Weights of a small GPT-style language model, trained from scratch on English Wikipedia.
Architecture: rotary positions, biases, untied embeddings.
Training: a variant of SOAP for these matrices, 175M tokens.
Each number is 200 + 20 x the weight over the matrix's rms, rounded and kept within 0 to 999. Layers, rows and columns count from 0.

# layer 9 attention key, 128x128, rms 0.121, rows 95-117, columns 64-127
122,207,224,220,202,210,223,190,193,208,228,217,200,185,188,204,161,212,186,192,181,231,206,213,202,167,183,246,204,160,191,232,227,202,203,210,169,233,170,217,167,223,196,186,196,174,181,193,232,178,188,210,179,170,218,227,181,216,198,161,225,211,154,184
190,212,198,205,200,198,193,206,198,189,202,199,203,211,213,194,200,204,203,209,203,190,202,191,203,196,191,205,202,194,210,189,214,207,196,213,198,194,199,205,195,205,200,193,188,199,206,198,192,216,213,199,200,200,209,200,210,198,193,215,185,179,201,209
207,169,203,194,206,193,197,210,211,197,198,218,177,198,207,196,205,218,200,212,201,203,201,183,218,202,198,183,209,192,175,199,193,196,221,186,199,196,211,200,192,174,210,210,194,190,191,214,196,199,203,224,190,195,198,214,196,216,224,183,187,194,198,185
200,185,198,203,215,215,182,229,164,225,202,197,180,185,220,197,218,191,189,178,205,201,205,213,194,215,207,197,218,209,237,221,175,191,186,187,179,204,213,194,183,180,217,207,200,217,206,231,198,201,200,204,212,194,199,207,218,190,212,208,195,225,206,196
184,178,197,189,171,184,199,205,219,191,199,228,203,162,201,147,190,217,221,178,192,226,233,156,236,237,172,201,166,175,217,214,207,220,193,221,189,224,204,215,181,168,186,201,203,251,191,162,227,211,184,182,184,188,168,196,174,182,181,199,179,202,172,242
191,214,194,191,219,205,196,202,206,196,196,199,190,206,211,193,186,206,190,204,207,212,196,190,195,192,204,199,202,196,198,195,216,194,203,207,185,213,207,198,194,206,213,205,204,206,210,212,199,210,190,213,209,211,207,193,215,216,197,194,205,201,203,208
199,207,218,211,195,199,194,185,194,202,193,201,190,200,210,194,205,214,209,215,201,214,206,195,196,194,203,190,213,204,203,190,199,213,204,183,197,197,206,206,201,210,207,194,198,212,204,216,196,215,196,204,188,197,210,201,199,200,207,209,182,204,203,197
219,155,222,204,181,165,181,188,192,213,195,209,188,200,215,195,242,200,235,221,214,205,191,202,215,209,219,184,197,204,211,200,171,202,181,166,186,200,208,201,200,183,218,223,187,206,185,214,201,183,179,209,198,188,197,202,197,226,218,185,193,191,208,188
183,217,245,206,247,217,210,168,213,160,216,168,193,224,187,202,202,219,194,196,169,210,197,198,217,201,186,233,216,181,212,212,202,219,217,221,185,229,225,236,199,201,184,227,190,211,215,170,214,179,223,193,210,162,168,218,162,238,196,180,202,224,210,156
240,210,227,179,200,214,236,195,181,216,152,209,204,221,226,195,222,216,210,197,182,171,193,214,225,260,207,140,207,237,178,198,197,201,153,190,233,206,208,209,193,214,221,149,224,211,202,203,179,186,221,207,162,211,226,174,180,188,201,217,243,214,222,207
203,164,221,234,177,207,174,189,183,194,250,255,204,181,195,202,199,208,137,193,193,215,201,209,206,164,158,214,189,214,192,228,155,210,212,165,213,206,194,215,177,192,234,226,206,176,195,189,176,202,194,203,187,230,220,234,264,203,224,199,174,173,178,182
194,165,174,207,183,191,154,192,253,210,211,174,219,223,214,192,190,163,192,189,206,219,154,211,214,210,177,216,222,235,177,202,216,218,175,197,207,174,189,201,167,231,205,184,216,179,211,225,175,194,186,219,185,156,202,192,176,173,201,190,174,140,208,176
209,236,241,201,190,216,176,182,203,219,233,189,186,199,208,194,203,171,220,194,153,205,199,264,175,168,175,192,157,181,197,217,238,247,172,218,195,226,170,168,189,191,212,188,239,207,192,218,223,209,222,169,200,210,210,183,184,207,191,176,253,176,163,164
214,154,193,213,184,191,239,199,191,217,187,177,208,206,221,204,219,209,252,222,246,189,165,216,219,219,205,253,173,214,213,168,171,192,204,183,187,172,205,210,171,188,233,149,192,189,173,215,221,207,211,177,172,193,174,180,237,190,199,164,230,180,182,184
252,218,175,184,179,208,223,208,187,185,217,201,237,178,175,224,189,204,198,175,179,201,140,184,183,223,193,232,214,187,226,175,203,222,247,238,205,208,225,200,194,196,193,198,201,151,176,180,190,223,189,167,195,150,189,184,203,167,121,193,220,181,219,242
197,186,189,190,173,218,195,204,196,192,225,190,185,202,199,191,188,207,192,243,231,202,211,197,255,195,167,182,179,232,220,174,194,201,215,166,209,194,218,192,223,190,213,230,210,210,229,202,185,224,205,200,204,193,171,203,188,156,187,210,228,173,232,222
213,182,188,201,168,193,168,192,200,179,211,196,238,219,231,160,177,194,231,231,200,174,177,230,246,186,214,156,220,229,187,229,208,228,176,214,175,202,192,228,177,213,230,211,206,181,184,166,224,198,202,203,192,195,214,212,216,165,189,185,191,240,171,221
193,199,148,218,186,190,203,154,218,193,176,220,210,224,223,222,190,178,178,192,196,181,186,242,240,218,184,170,153,189,205,204,188,208,253,210,200,175,177,166,168,248,207,203,181,213,198,190,232,198,206,189,191,182,208,240,194,179,212,224,213,206,210,165
156,210,213,210,165,202,212,224,187,202,202,185,232,174,224,217,178,234,191,200,216,234,180,189,191,222,184,182,187,202,187,201,182,254,189,224,173,180,179,178,234,234,169,192,191,123,220,199,164,155,188,209,196,208,182,183,169,210,192,202,162,203,155,202
143,247,207,196,172,205,192,198,183,205,236,199,202,208,203,185,204,218,197,217,245,202,191,154,243,196,193,189,173,222,200,230,218,163,204,213,179,207,204,194,201,247,175,203,181,186,221,239,201,189,194,181,178,164,246,218,210,199,176,210,201,214,197,191
239,178,197,169,176,183,144,248,208,211,217,215,190,183,197,217,257,222,231,157,190,194,167,217,175,215,228,163,199,196,212,214,179,214,252,268,198,169,190,194,182,234,191,210,204,228,235,163,169,203,218,178,210,236,225,174,216,199,166,177,223,182,216,201
237,208,149,189,228,215,198,185,221,157,140,139,203,224,182,203,227,212,147,199,179,197,196,214,193,197,219,255,188,245,183,186,209,183,216,209,187,182,193,180,226,230,236,195,159,223,225,209,218,196,225,196,168,215,243,212,193,245,244,174,201,184,178,197
179,205,203,214,182,170,180,220,216,196,252,172,177,203,216,223,202,173,180,173,174,216,192,180,212,212,253,192,191,234,124,186,211,234,199,217,197,181,217,207,189,217,239,196,199,193,212,173,240,209,176,185,225,181,214,202,173,208,241,193,231,235,232,237
# layer 9 attention value, 128x128, rms 0.149, rows 64-95, columns 64-127
201,210,176,155,255,174,190,218,192,226,174,182,203,196,198,215,208,242,199,227,164,227,206,166,249,188,209,185,219,202,188,194,232,241,190,225,192,176,231,180,164,173,212,205,163,174,201,218,220,206,173,235,157,237,180,162,203,213,192,205,188,178,171,167
217,198,228,212,179,216,249,197,183,223,171,209,194,184,185,204,183,222,169,226,185,152,251,189,214,182,155,203,201,192,164,176,238,208,225,193,176,164,217,186,168,186,206,190,200,168,222,213,227,205,185,194,210,196,213,184,190,163,207,229,185,241,202,243
213,202,195,194,234,216,225,235,202,225,188,174,168,178,203,190,242,168,180,217,159,223,208,207,186,220,189,170,211,160,165,207,214,209,184,221,181,175,224,197,191,196,227,222,182,211,206,208,182,191,215,187,201,172,178,198,226,196,179,204,230,200,166,178
202,226,198,211,190,166,188,199,233,174,178,201,207,168,211,210,233,215,173,245,290,177,200,188,194,200,235,188,213,155,206,193,181,203,188,230,235,204,184,230,185,198,238,207,238,221,183,224,214,255,220,216,183,173,198,249,183,215,160,167,235,241,186,207
208,181,173,225,221,210,201,228,182,207,167,227,190,211,202,205,219,186,224,200,216,170,222,179,216,154,173,127,199,232,250,195,232,178,175,199,168,222,184,206,201,251,168,195,148,247,229,222,159,216,211,206,157,186,183,233,211,197,236,207,228,186,184,241
227,171,225,215,226,215,196,210,196,223,204,171,216,227,241,188,184,222,200,244,216,201,188,165,205,184,196,183,166,159,177,214,193,204,194,184,144,210,213,186,177,186,168,195,168,169,187,197,190,194,252,213,235,207,228,202,185,213,178,161,250,143,202,174
204,193,197,241,183,200,204,193,212,200,254,197,187,165,237,196,182,179,200,217,203,178,181,209,253,195,210,199,236,211,235,198,214,195,214,208,210,192,175,204,147,195,200,154,187,246,256,191,185,225,205,199,184,172,179,214,165,193,196,185,153,189,150,175
160,196,212,221,212,256,197,175,226,215,212,199,210,173,207,208,188,196,180,204,204,223,213,206,159,180,196,203,174,210,216,218,191,168,180,247,120,144,216,211,195,225,221,195,239,202,173,219,257,239,195,213,217,236,183,165,238,186,169,219,174,177,192,201
213,221,160,233,173,242,215,228,204,236,213,167,184,169,243,248,210,247,181,191,193,190,213,209,164,194,172,207,206,205,216,220,251,181,207,166,231,222,250,181,207,215,222,219,222,189,205,217,227,224,226,201,168,195,200,213,187,182,199,187,198,219,188,150
187,248,213,218,193,222,171,208,209,178,207,199,202,200,211,210,201,181,195,197,191,196,161,189,199,199,264,197,214,203,184,218,205,204,176,170,182,172,178,201,209,176,230,193,167,245,175,155,177,164,164,180,217,217,205,199,196,168,235,195,203,177,217,235
215,148,223,200,195,234,202,194,253,254,207,226,215,217,221,229,207,142,210,222,181,199,198,234,208,215,158,246,221,154,186,172,191,174,237,242,158,206,247,219,212,228,204,208,179,211,178,204,193,160,190,186,173,218,190,215,198,191,210,194,201,196,178,255
165,232,230,199,200,188,199,209,172,169,226,182,198,167,229,219,233,186,232,207,192,173,156,210,186,216,204,230,167,211,171,207,253,171,197,187,216,180,251,229,170,176,171,203,246,240,197,214,173,164,215,215,206,206,189,204,239,188,217,203,199,185,174,188
197,193,190,232,203,232,184,214,165,203,192,202,201,209,198,211,176,167,196,182,237,218,204,239,189,253,243,229,244,192,180,184,171,236,192,219,207,219,221,224,255,226,188,209,198,228,194,227,199,156,199,194,155,258,165,120,210,148,231,205,230,194,215,162
218,212,206,213,220,150,230,299,218,208,229,195,184,205,233,225,178,173,188,247,163,164,206,138,233,186,178,221,204,229,178,163,200,199,190,226,218,192,178,212,212,195,202,229,193,234,191,226,215,193,215,256,217,204,224,178,225,236,210,189,204,180,198,159
228,204,200,166,235,199,209,200,191,229,206,215,188,229,208,218,205,229,178,213,192,178,206,185,157,249,220,240,188,168,173,166,212,219,194,181,155,223,177,191,186,184,224,185,186,224,204,223,209,180,214,198,185,232,203,201,186,195,228,220,192,198,234,209
202,192,191,199,246,189,204,181,166,198,202,182,196,192,175,213,181,231,231,224,202,234,199,214,213,169,214,217,203,202,185,238,181,222,209,177,203,189,162,201,151,179,198,238,234,192,188,197,183,196,170,196,202,144,199,195,168,197,224,198,232,210,243,200
179,185,196,200,244,200,186,181,227,271,201,198,225,201,228,235,215,249,192,195,184,195,213,186,209,206,195,199,175,215,192,181,190,195,237,193,184,235,216,223,215,229,199,213,205,214,192,182,209,197,142,228,173,205,186,234,221,208,185,186,169,186,155,228
163,224,194,229,165,232,190,235,233,194,220,207,182,276,193,156,213,211,204,160,185,223,191,218,186,154,158,174,242,204,181,163,180,180,232,218,248,154,208,178,227,183,206,193,214,164,187,229,221,181,208,190,198,205,196,231,186,214,184,226,177,217,183,202
199,216,199,195,238,202,234,200,179,147,203,170,195,190,208,154,229,180,209,201,198,161,190,241,155,166,216,206,221,199,208,228,175,204,204,185,214,162,248,195,178,202,220,209,229,214,201,219,185,200,178,212,213,209,191,223,228,211,191,214,228,200,212,200
177,189,163,217,171,209,206,201,169,210,218,232,212,210,203,200,193,202,221,202,180,183,197,221,167,188,216,173,214,238,220,243,172,208,177,212,175,208,211,201,247,206,214,190,236,196,173,183,216,226,222,198,189,185,150,201,227,210,186,229,212,191,226,157
211,209,212,218,196,235,206,209,195,235,217,212,198,175,179,200,237,204,231,189,215,194,183,199,206,178,211,191,217,206,160,204,200,171,184,219,192,192,249,177,197,208,196,198,137,212,171,146,204,199,190,198,195,188,230,195,186,185,221,203,211,193,186,175
199,234,233,250,199,162,201,248,202,192,208,195,171,177,216,154,204,202,183,200,190,225,175,188,204,169,180,229,190,275,225,173,207,219,169,175,221,233,168,171,183,184,217,197,139,225,184,168,192,192,185,172,220,218,153,201,191,185,191,209,238,217,192,192
172,206,198,162,203,208,201,192,185,190,197,207,214,177,246,162,193,186,220,230,184,227,197,197,201,180,201,201,198,196,188,195,209,208,164,176,212,139,175,184,228,197,207,210,175,181,211,230,205,205,202,161,185,177,204,270,244,196,188,204,155,177,198,185
180,183,176,247,190,216,216,159,196,171,193,167,202,234,222,139,200,256,165,195,195,186,188,163,197,238,225,182,176,196,204,186,217,229,209,213,200,234,174,189,197,254,209,214,264,174,224,215,172,196,186,190,145,203,204,188,214,209,236,184,204,200,241,189
223,193,259,192,209,209,175,227,230,216,226,233,223,187,191,202,216,187,163,152,161,191,185,191,231,176,230,202,192,209,218,169,227,227,187,161,199,195,254,238,236,213,228,200,233,195,212,212,200,174,213,195,170,181,146,177,208,232,212,179,199,157,227,185
201,180,184,187,202,195,175,168,235,164,178,204,212,175,197,204,226,179,204,240,204,201,202,213,205,187,231,191,201,207,215,189,207,213,196,188,203,211,193,177,210,237,211,188,193,205,232,231,209,175,172,214,196,206,194,225,175,204,197,167,189,207,184,189
205,214,185,227,167,189,223,172,195,195,172,195,198,216,170,167,207,200,160,211,187,160,191,213,196,198,229,209,169,222,189,207,233,186,215,220,183,246,259,220,204,167,166,194,214,171,223,189,248,173,162,174,213,214,199,209,212,206,192,174,204,242,227,207
257,207,194,177,188,188,232,168,224,219,203,211,170,193,242,206,156,207,216,204,172,212,195,217,260,194,226,201,218,200,198,190,184,175,179,130,177,182,205,188,174,167,115,236,207,220,183,169,226,221,205,183,184,212,215,216,209,223,201,253,233,213,213,231
211,204,203,172,190,228,175,184,201,157,186,195,203,200,216,222,198,185,206,229,185,220,152,134,163,216,192,177,213,183,209,170,189,192,246,179,198,183,187,202,198,244,205,191,216,207,198,164,219,176,144,229,164,223,180,161,184,197,236,220,205,243,204,175
171,206,225,201,216,241,221,182,250,197,176,197,187,189,200,199,214,193,233,231,193,219,199,204,183,178,204,215,217,206,180,247,163,199,164,180,283,193,236,196,216,228,183,174,188,205,199,193,218,217,237,205,201,213,252,191,213,189,194,232,220,182,205,195
200,185,187,214,185,172,205,192,185,187,223,198,175,220,198,194,195,202,158,211,208,201,260,178,184,205,192,172,173,223,182,194,179,210,219,190,225,228,235,181,219,178,211,185,168,206,220,234,209,256,227,181,198,181,260,178,193,174,186,181,151,204,175,199
223,193,193,214,178,187,193,208,236,189,154,225,193,193,279,165,211,157,189,202,152,211,227,219,198,219,168,230,214,181,196,181,182,214,201,181,198,215,175,232,214,217,198,172,204,180,219,154,237,192,166,218,178,210,197,212,212,216,249,208,153,182,199,183
# layer 9 attention output (transposed), 128x128, rms 0.112, rows 64-95, columns 64-127
203,199,200,230,155,186,209,183,195,234,211,204,179,175,211,210,196,192,223,195,166,190,205,214,225,181,202,204,201,204,231,222,127,203,202,157,260,193,170,163,209,200,216,197,253,244,194,187,195,216,196,202,162,182,224,235,181,189,221,227,209,198,245,219
191,217,183,181,171,203,153,212,182,206,204,243,159,213,217,220,250,185,196,167,183,220,162,202,187,238,213,180,177,213,200,192,236,237,205,214,224,219,189,169,165,245,190,183,193,237,166,198,180,217,211,185,211,184,236,173,178,164,209,158,192,153,216,203
244,234,170,202,173,175,153,205,215,216,184,196,208,222,211,188,137,177,240,203,203,206,205,175,154,182,210,240,223,251,206,165,190,199,172,165,183,206,207,195,202,145,194,193,217,204,177,214,189,222,175,197,199,224,221,205,156,209,212,185,205,254,203,223
191,202,214,184,164,229,230,155,163,172,247,194,173,253,144,211,169,178,196,212,158,211,164,177,178,238,198,207,188,219,200,195,213,157,198,191,135,226,189,222,252,201,156,202,193,254,183,193,208,195,213,197,199,179,211,178,224,217,205,239,184,233,145,202
189,232,181,208,189,161,214,180,256,235,209,205,213,204,236,192,188,232,197,187,167,175,204,258,191,204,193,256,218,173,221,181,226,186,197,195,214,195,212,194,210,222,208,254,226,207,189,184,245,177,201,199,199,211,219,219,165,174,156,215,201,194,181,180
185,230,184,226,167,240,208,240,193,168,217,204,204,201,168,151,192,160,249,162,223,232,168,232,183,180,185,167,253,220,240,221,188,165,196,219,212,208,211,197,227,192,220,223,234,244,187,176,221,197,159,171,202,208,195,227,217,204,209,214,223,232,150,199
187,208,241,210,228,188,202,230,206,203,192,225,216,248,173,197,189,197,197,146,192,216,210,213,143,211,222,241,183,176,195,200,187,185,191,173,226,164,186,198,211,214,206,231,221,229,165,200,179,179,201,196,247,191,226,216,257,249,218,187,203,174,157,227
180,171,178,217,163,184,252,176,188,190,215,246,218,223,211,226,223,171,193,177,209,240,164,190,209,174,213,235,244,172,169,210,207,271,201,194,206,186,200,230,218,191,229,203,180,206,171,192,153,242,218,189,195,195,197,196,161,155,242,200,221,222,228,197
185,202,231,206,185,180,203,183,224,173,189,191,216,179,112,192,183,200,206,239,150,237,185,207,238,210,266,211,203,208,182,181,184,210,209,232,186,223,197,180,189,187,184,203,214,229,188,198,178,216,182,211,238,192,164,204,214,203,206,227,168,185,245,183
228,187,187,179,206,185,208,203,189,211,270,199,208,217,188,185,217,198,208,207,217,195,235,227,194,230,210,184,202,187,264,217,224,238,203,212,154,227,226,202,214,220,192,232,233,126,210,231,181,219,220,171,183,218,198,178,206,203,209,235,198,211,199,149
153,234,218,214,190,200,182,213,204,159,189,213,197,155,205,226,218,189,160,192,226,195,205,205,195,150,241,154,191,223,183,205,202,225,195,216,234,116,170,187,210,221,191,199,205,170,247,195,181,234,193,199,207,236,174,156,152,242,231,244,199,217,176,178
184,192,178,187,194,182,174,197,218,188,236,235,253,226,182,165,203,220,187,212,205,193,214,177,164,208,153,161,259,172,211,201,202,212,225,210,177,222,168,179,218,207,247,207,189,227,226,211,182,218,203,207,230,194,184,195,178,182,186,207,207,220,244,178
167,209,209,179,198,187,213,129,203,252,142,209,197,215,194,173,203,153,217,199,205,192,230,205,239,143,220,178,176,178,211,183,228,207,196,238,171,206,237,172,159,164,173,202,184,205,169,186,221,189,203,202,265,203,200,234,216,238,180,222,211,224,214,217
182,225,201,205,194,234,191,153,234,177,214,192,183,169,171,204,224,159,223,216,219,208,192,208,196,204,186,212,244,175,192,222,225,197,149,164,185,161,246,183,163,211,210,170,232,196,212,165,243,164,224,150,220,194,208,188,161,196,220,229,206,263,212,228
165,216,173,218,164,201,182,176,222,193,211,156,199,209,200,176,191,169,196,213,145,211,214,191,207,169,192,192,224,163,187,220,181,231,136,236,248,195,217,160,250,204,147,208,239,221,217,172,225,230,180,239,190,158,193,188,187,194,244,205,202,197,165,212
208,213,166,211,183,192,242,258,238,203,179,192,208,196,186,173,216,224,128,212,215,161,219,194,215,227,249,227,188,190,222,233,214,181,227,188,209,200,265,200,225,214,205,163,176,208,214,192,219,179,185,182,163,181,203,214,264,218,180,212,220,206,175,191
174,200,208,178,186,175,224,190,190,212,192,207,204,215,211,162,141,237,176,209,183,230,197,204,206,153,195,183,190,240,218,220,209,198,137,225,223,195,242,245,183,222,211,186,252,170,218,226,197,193,211,177,173,222,242,206,203,191,204,183,218,130,203,205
230,179,208,179,225,189,195,214,193,225,243,197,217,146,205,206,159,211,201,172,162,191,161,213,216,228,226,212,199,209,205,204,189,208,186,224,172,204,180,203,199,216,201,164,172,213,197,194,197,186,229,182,208,213,169,273,180,188,255,203,211,222,150,173
187,195,199,210,153,213,175,203,237,222,207,225,210,204,217,233,162,175,249,212,196,216,171,175,185,223,178,225,183,189,143,199,236,257,223,195,185,193,163,209,230,192,218,161,202,219,192,213,188,186,272,177,178,213,212,196,188,199,194,200,159,245,194,148
225,201,215,193,210,152,218,192,221,177,157,197,209,216,203,207,211,182,212,208,202,228,221,198,181,236,177,227,203,239,237,163,255,200,207,179,211,193,191,241,208,214,144,205,172,206,213,222,195,222,193,215,230,199,183,215,190,175,197,123,205,205,200,214
177,136,224,195,194,162,200,165,246,194,175,216,188,179,221,181,170,210,179,163,120,206,180,215,214,204,212,194,190,198,184,249,192,193,209,216,227,202,150,205,180,218,191,200,196,213,202,237,162,201,171,145,202,182,210,201,206,192,147,199,216,242,210,211
224,186,185,219,203,188,176,148,201,198,227,174,229,206,208,238,164,138,209,206,168,211,206,223,227,188,223,177,230,194,158,189,176,154,196,170,229,136,245,209,225,211,176,203,190,183,222,224,175,184,182,228,227,174,213,210,150,205,221,217,155,222,190,204
219,187,197,212,220,202,219,175,193,186,188,155,209,180,190,227,176,295,186,170,206,226,190,192,164,176,155,184,212,241,172,181,204,173,200,170,222,225,182,186,172,231,208,209,250,214,194,155,245,158,229,202,205,221,248,209,184,215,220,185,193,188,202,196
181,224,215,196,263,174,213,248,202,232,209,206,226,188,198,189,239,215,191,228,186,199,186,202,196,171,176,171,215,220,208,206,212,204,155,179,207,220,235,213,232,177,155,177,159,214,204,188,200,158,229,165,208,192,221,187,248,234,219,169,178,197,179,239
231,205,190,194,225,208,221,231,206,184,182,204,180,200,213,189,188,218,183,218,225,194,237,150,195,186,180,188,193,189,167,181,187,207,235,192,208,194,175,209,168,184,198,206,221,209,180,119,173,201,202,222,216,179,233,237,204,255,221,169,216,257,193,181
258,185,190,201,179,218,200,203,120,237,172,167,180,207,200,179,197,257,177,192,234,216,208,162,225,164,225,208,189,212,168,206,180,211,232,173,191,167,193,187,193,219,154,230,219,186,168,183,223,205,209,173,204,156,218,180,219,222,209,253,204,191,190,200
203,231,235,227,206,230,184,216,184,203,174,209,220,169,246,217,173,210,198,221,210,222,215,174,179,200,204,208,254,168,236,189,208,204,188,208,236,198,115,202,170,168,172,211,161,192,183,205,204,193,196,240,149,177,244,223,236,198,206,193,193,170,189,183
193,193,205,227,233,227,186,162,195,203,217,208,215,173,165,191,237,172,172,179,200,202,188,197,200,207,223,204,174,199,240,247,228,241,249,209,212,178,202,177,204,193,262,203,204,158,189,213,197,169,160,254,177,197,203,210,180,198,200,123,210,212,242,192
208,217,187,199,243,179,196,176,194,222,186,250,164,201,165,187,162,198,167,175,193,206,235,194,231,194,201,230,169,211,199,194,198,219,131,180,214,203,205,196,186,177,244,199,192,227,180,221,219,221,250,257,238,186,225,174,209,165,193,231,166,184,222,241
206,172,112,245,216,212,198,205,186,179,211,202,214,228,189,181,182,211,208,165,197,189,184,183,173,217,166,181,192,166,231,178,225,238,230,205,188,166,186,193,188,217,199,198,206,205,199,209,240,170,190,173,214,214,161,234,233,178,171,188,206,210,203,175
196,202,194,191,179,173,198,189,194,200,218,198,226,222,189,201,190,204,245,235,210,157,127,216,219,165,198,235,211,221,194,150,206,116,189,231,195,185,166,213,209,247,155,157,199,245,189,189,212,188,182,223,189,175,191,197,189,197,222,189,198,179,223,228
197,201,188,194,197,198,198,174,168,249,218,212,223,196,168,212,185,248,143,180,197,195,265,155,207,189,154,158,276,205,178,199,212,219,175,180,203,208,186,222,197,232,187,218,204,173,173,243,180,210,202,165,225,187,178,207,252,188,214,181,205,192,189,204
# layer 9 attention query, 128x128, rms 0.113, rows 96-117, columns 64-127
202,190,196,198,207,200,205,204,204,196,198,205,193,186,194,207,211,196,197,212,199,197,198,198,197,194,209,197,197,203,209,199,204,208,207,190,187,201,201,198,193,203,200,212,204,188,179,202,199,204,194,196,185,195,197,203,185,208,205,203,216,206,203,201
192,179,191,194,191,208,194,182,193,211,170,209,193,192,197,217,216,193,224,208,179,205,172,215,203,190,180,196,189,208,175,198,208,207,211,183,195,213,194,222,227,191,200,201,204,198,209,175,203,192,194,194,193,201,189,191,208,191,176,194,210,197,208,195
221,221,198,219,206,190,214,248,188,178,239,157,237,199,203,186,194,178,189,171,238,220,222,219,194,222,210,213,208,204,236,214,204,197,194,241,192,204,214,190,197,197,203,200,202,215,182,198,211,204,206,192,215,202,217,221,176,205,233,188,190,198,201,208
171,182,220,201,203,224,205,189,224,194,169,192,200,169,203,146,179,226,174,174,183,192,198,158,229,224,207,218,184,158,227,187,187,234,216,181,209,190,219,191,206,215,225,175,201,244,257,159,211,212,213,157,183,206,234,210,220,218,163,171,202,219,188,184
192,206,201,201,192,201,208,199,189,201,201,189,203,207,194,206,205,197,207,222,193,200,187,195,198,187,194,205,193,195,213,199,205,212,205,201,201,200,204,196,199,197,186,198,187,199,203,208,183,206,198,207,196,195,187,192,191,206,214,208,204,210,189,209
217,182,199,222,217,201,210,184,186,201,206,170,207,183,210,187,207,186,196,185,184,206,197,213,200,189,174,200,207,196,212,209,195,208,210,207,197,200,208,194,218,175,197,194,203,206,159,178,182,200,197,197,220,195,196,198,205,200,225,211,203,211,213,201
182,224,223,191,205,204,219,140,233,211,187,235,197,203,176,235,216,242,201,232,158,216,194,177,202,182,188,213,198,219,160,190,194,206,225,161,215,194,189,233,205,203,180,185,195,175,210,190,210,188,193,216,206,218,195,186,193,207,178,223,227,174,193,217
188,205,226,232,196,205,196,181,194,211,196,190,171,180,165,186,182,214,176,181,191,165,199,181,210,190,192,185,189,197,176,186,205,169,205,209,234,213,198,182,173,207,211,226,194,197,222,210,210,217,175,178,173,208,197,205,244,195,208,156,168,184,213,171
201,188,241,171,192,193,214,241,186,177,186,169,188,233,194,234,191,230,191,178,192,195,232,262,206,213,184,212,201,228,212,204,224,160,200,175,205,181,235,198,183,206,207,171,228,214,196,182,199,199,205,226,194,200,207,178,150,211,193,193,206,207,201,231
223,222,201,217,165,224,188,166,193,211,250,241,200,241,202,221,168,219,221,249,172,229,208,177,221,178,194,184,189,193,193,241,203,219,212,201,205,242,233,187,186,195,200,220,162,187,206,170,195,228,168,180,196,205,202,234,216,200,207,218,164,211,214,200
171,240,179,210,172,200,160,226,199,208,206,237,191,221,205,159,206,167,200,202,151,164,174,201,164,237,242,194,217,237,198,197,225,206,223,198,211,206,191,186,201,192,191,181,186,212,186,175,242,221,165,232,223,179,194,192,143,192,192,185,191,209,220,168
167,196,215,255,235,217,217,180,196,189,230,228,196,217,181,213,194,196,171,215,202,226,163,200,168,186,195,195,150,179,206,197,226,223,203,224,181,205,204,176,205,170,200,139,186,210,191,205,244,190,186,171,158,238,220,175,139,197,195,196,225,197,189,202
233,200,212,165,191,191,203,204,184,218,191,143,179,167,178,217,196,204,225,221,233,150,147,169,197,238,188,218,180,189,224,208,182,187,191,197,191,201,257,255,193,229,198,160,191,178,189,204,191,187,213,234,241,207,212,226,217,152,224,195,189,194,173,197
249,182,178,189,213,184,211,211,193,209,251,186,222,201,193,192,217,171,177,239,215,219,154,213,221,217,195,208,208,196,198,168,206,183,165,236,180,202,209,205,198,197,201,195,261,184,178,169,211,177,175,171,180,234,213,206,245,225,155,220,187,179,256,192
188,225,156,165,217,229,169,189,227,192,221,178,194,190,164,194,203,189,175,220,192,185,199,188,225,239,180,199,179,192,271,193,204,174,175,192,214,219,199,177,198,178,186,227,208,191,189,228,176,197,224,227,168,210,174,238,193,138,249,239,239,191,217,221
180,202,174,195,204,197,216,207,208,214,191,182,211,198,230,199,179,197,220,246,208,198,213,203,205,178,188,179,195,201,219,177,213,222,202,193,217,187,196,229,195,191,199,189,212,221,182,182,214,204,168,185,219,214,210,221,205,173,227,204,186,260,231,217
232,199,160,223,202,223,204,176,212,215,198,192,226,172,240,243,207,207,177,190,206,207,221,230,226,230,210,189,203,187,170,168,232,167,172,190,232,187,199,213,178,221,205,216,202,225,188,146,194,222,195,226,237,219,190,227,204,186,209,205,179,167,157,180
189,230,203,244,187,182,190,216,187,207,171,197,242,143,196,156,164,192,187,204,183,195,204,203,204,215,212,196,179,199,201,182,217,225,186,158,187,164,187,203,206,224,168,180,188,191,202,222,172,178,202,212,180,201,162,175,184,194,193,205,183,231,185,232
212,252,194,209,210,223,205,205,232,187,217,190,190,175,160,201,181,203,196,198,203,204,262,180,240,237,206,151,204,222,217,225,167,173,181,247,198,196,191,211,197,253,190,233,179,242,181,224,228,193,206,177,179,198,180,212,189,222,194,196,200,183,212,208
251,193,193,246,172,180,199,210,241,197,224,197,212,162,255,186,215,220,194,229,193,206,177,175,182,139,201,182,228,193,205,205,212,197,174,193,240,235,204,214,185,227,206,219,196,201,253,168,224,193,205,200,240,180,219,182,195,226,229,219,180,159,196,238
213,202,206,155,207,169,216,180,172,237,184,172,226,206,179,216,173,176,231,185,190,228,210,217,181,208,175,209,212,248,230,211,252,182,207,200,194,164,185,143,213,199,232,204,158,183,228,185,222,209,204,207,217,195,172,233,213,202,226,183,203,158,201,199
185,178,227,208,171,154,160,216,208,240,221,147,203,221,200,197,203,185,187,217,185,231,178,201,164,219,189,232,193,210,199,187,231,191,183,219,187,205,176,209,186,217,223,170,215,231,193,236,187,225,182,168,212,215,202,227,197,224,233,202,189,227,226,212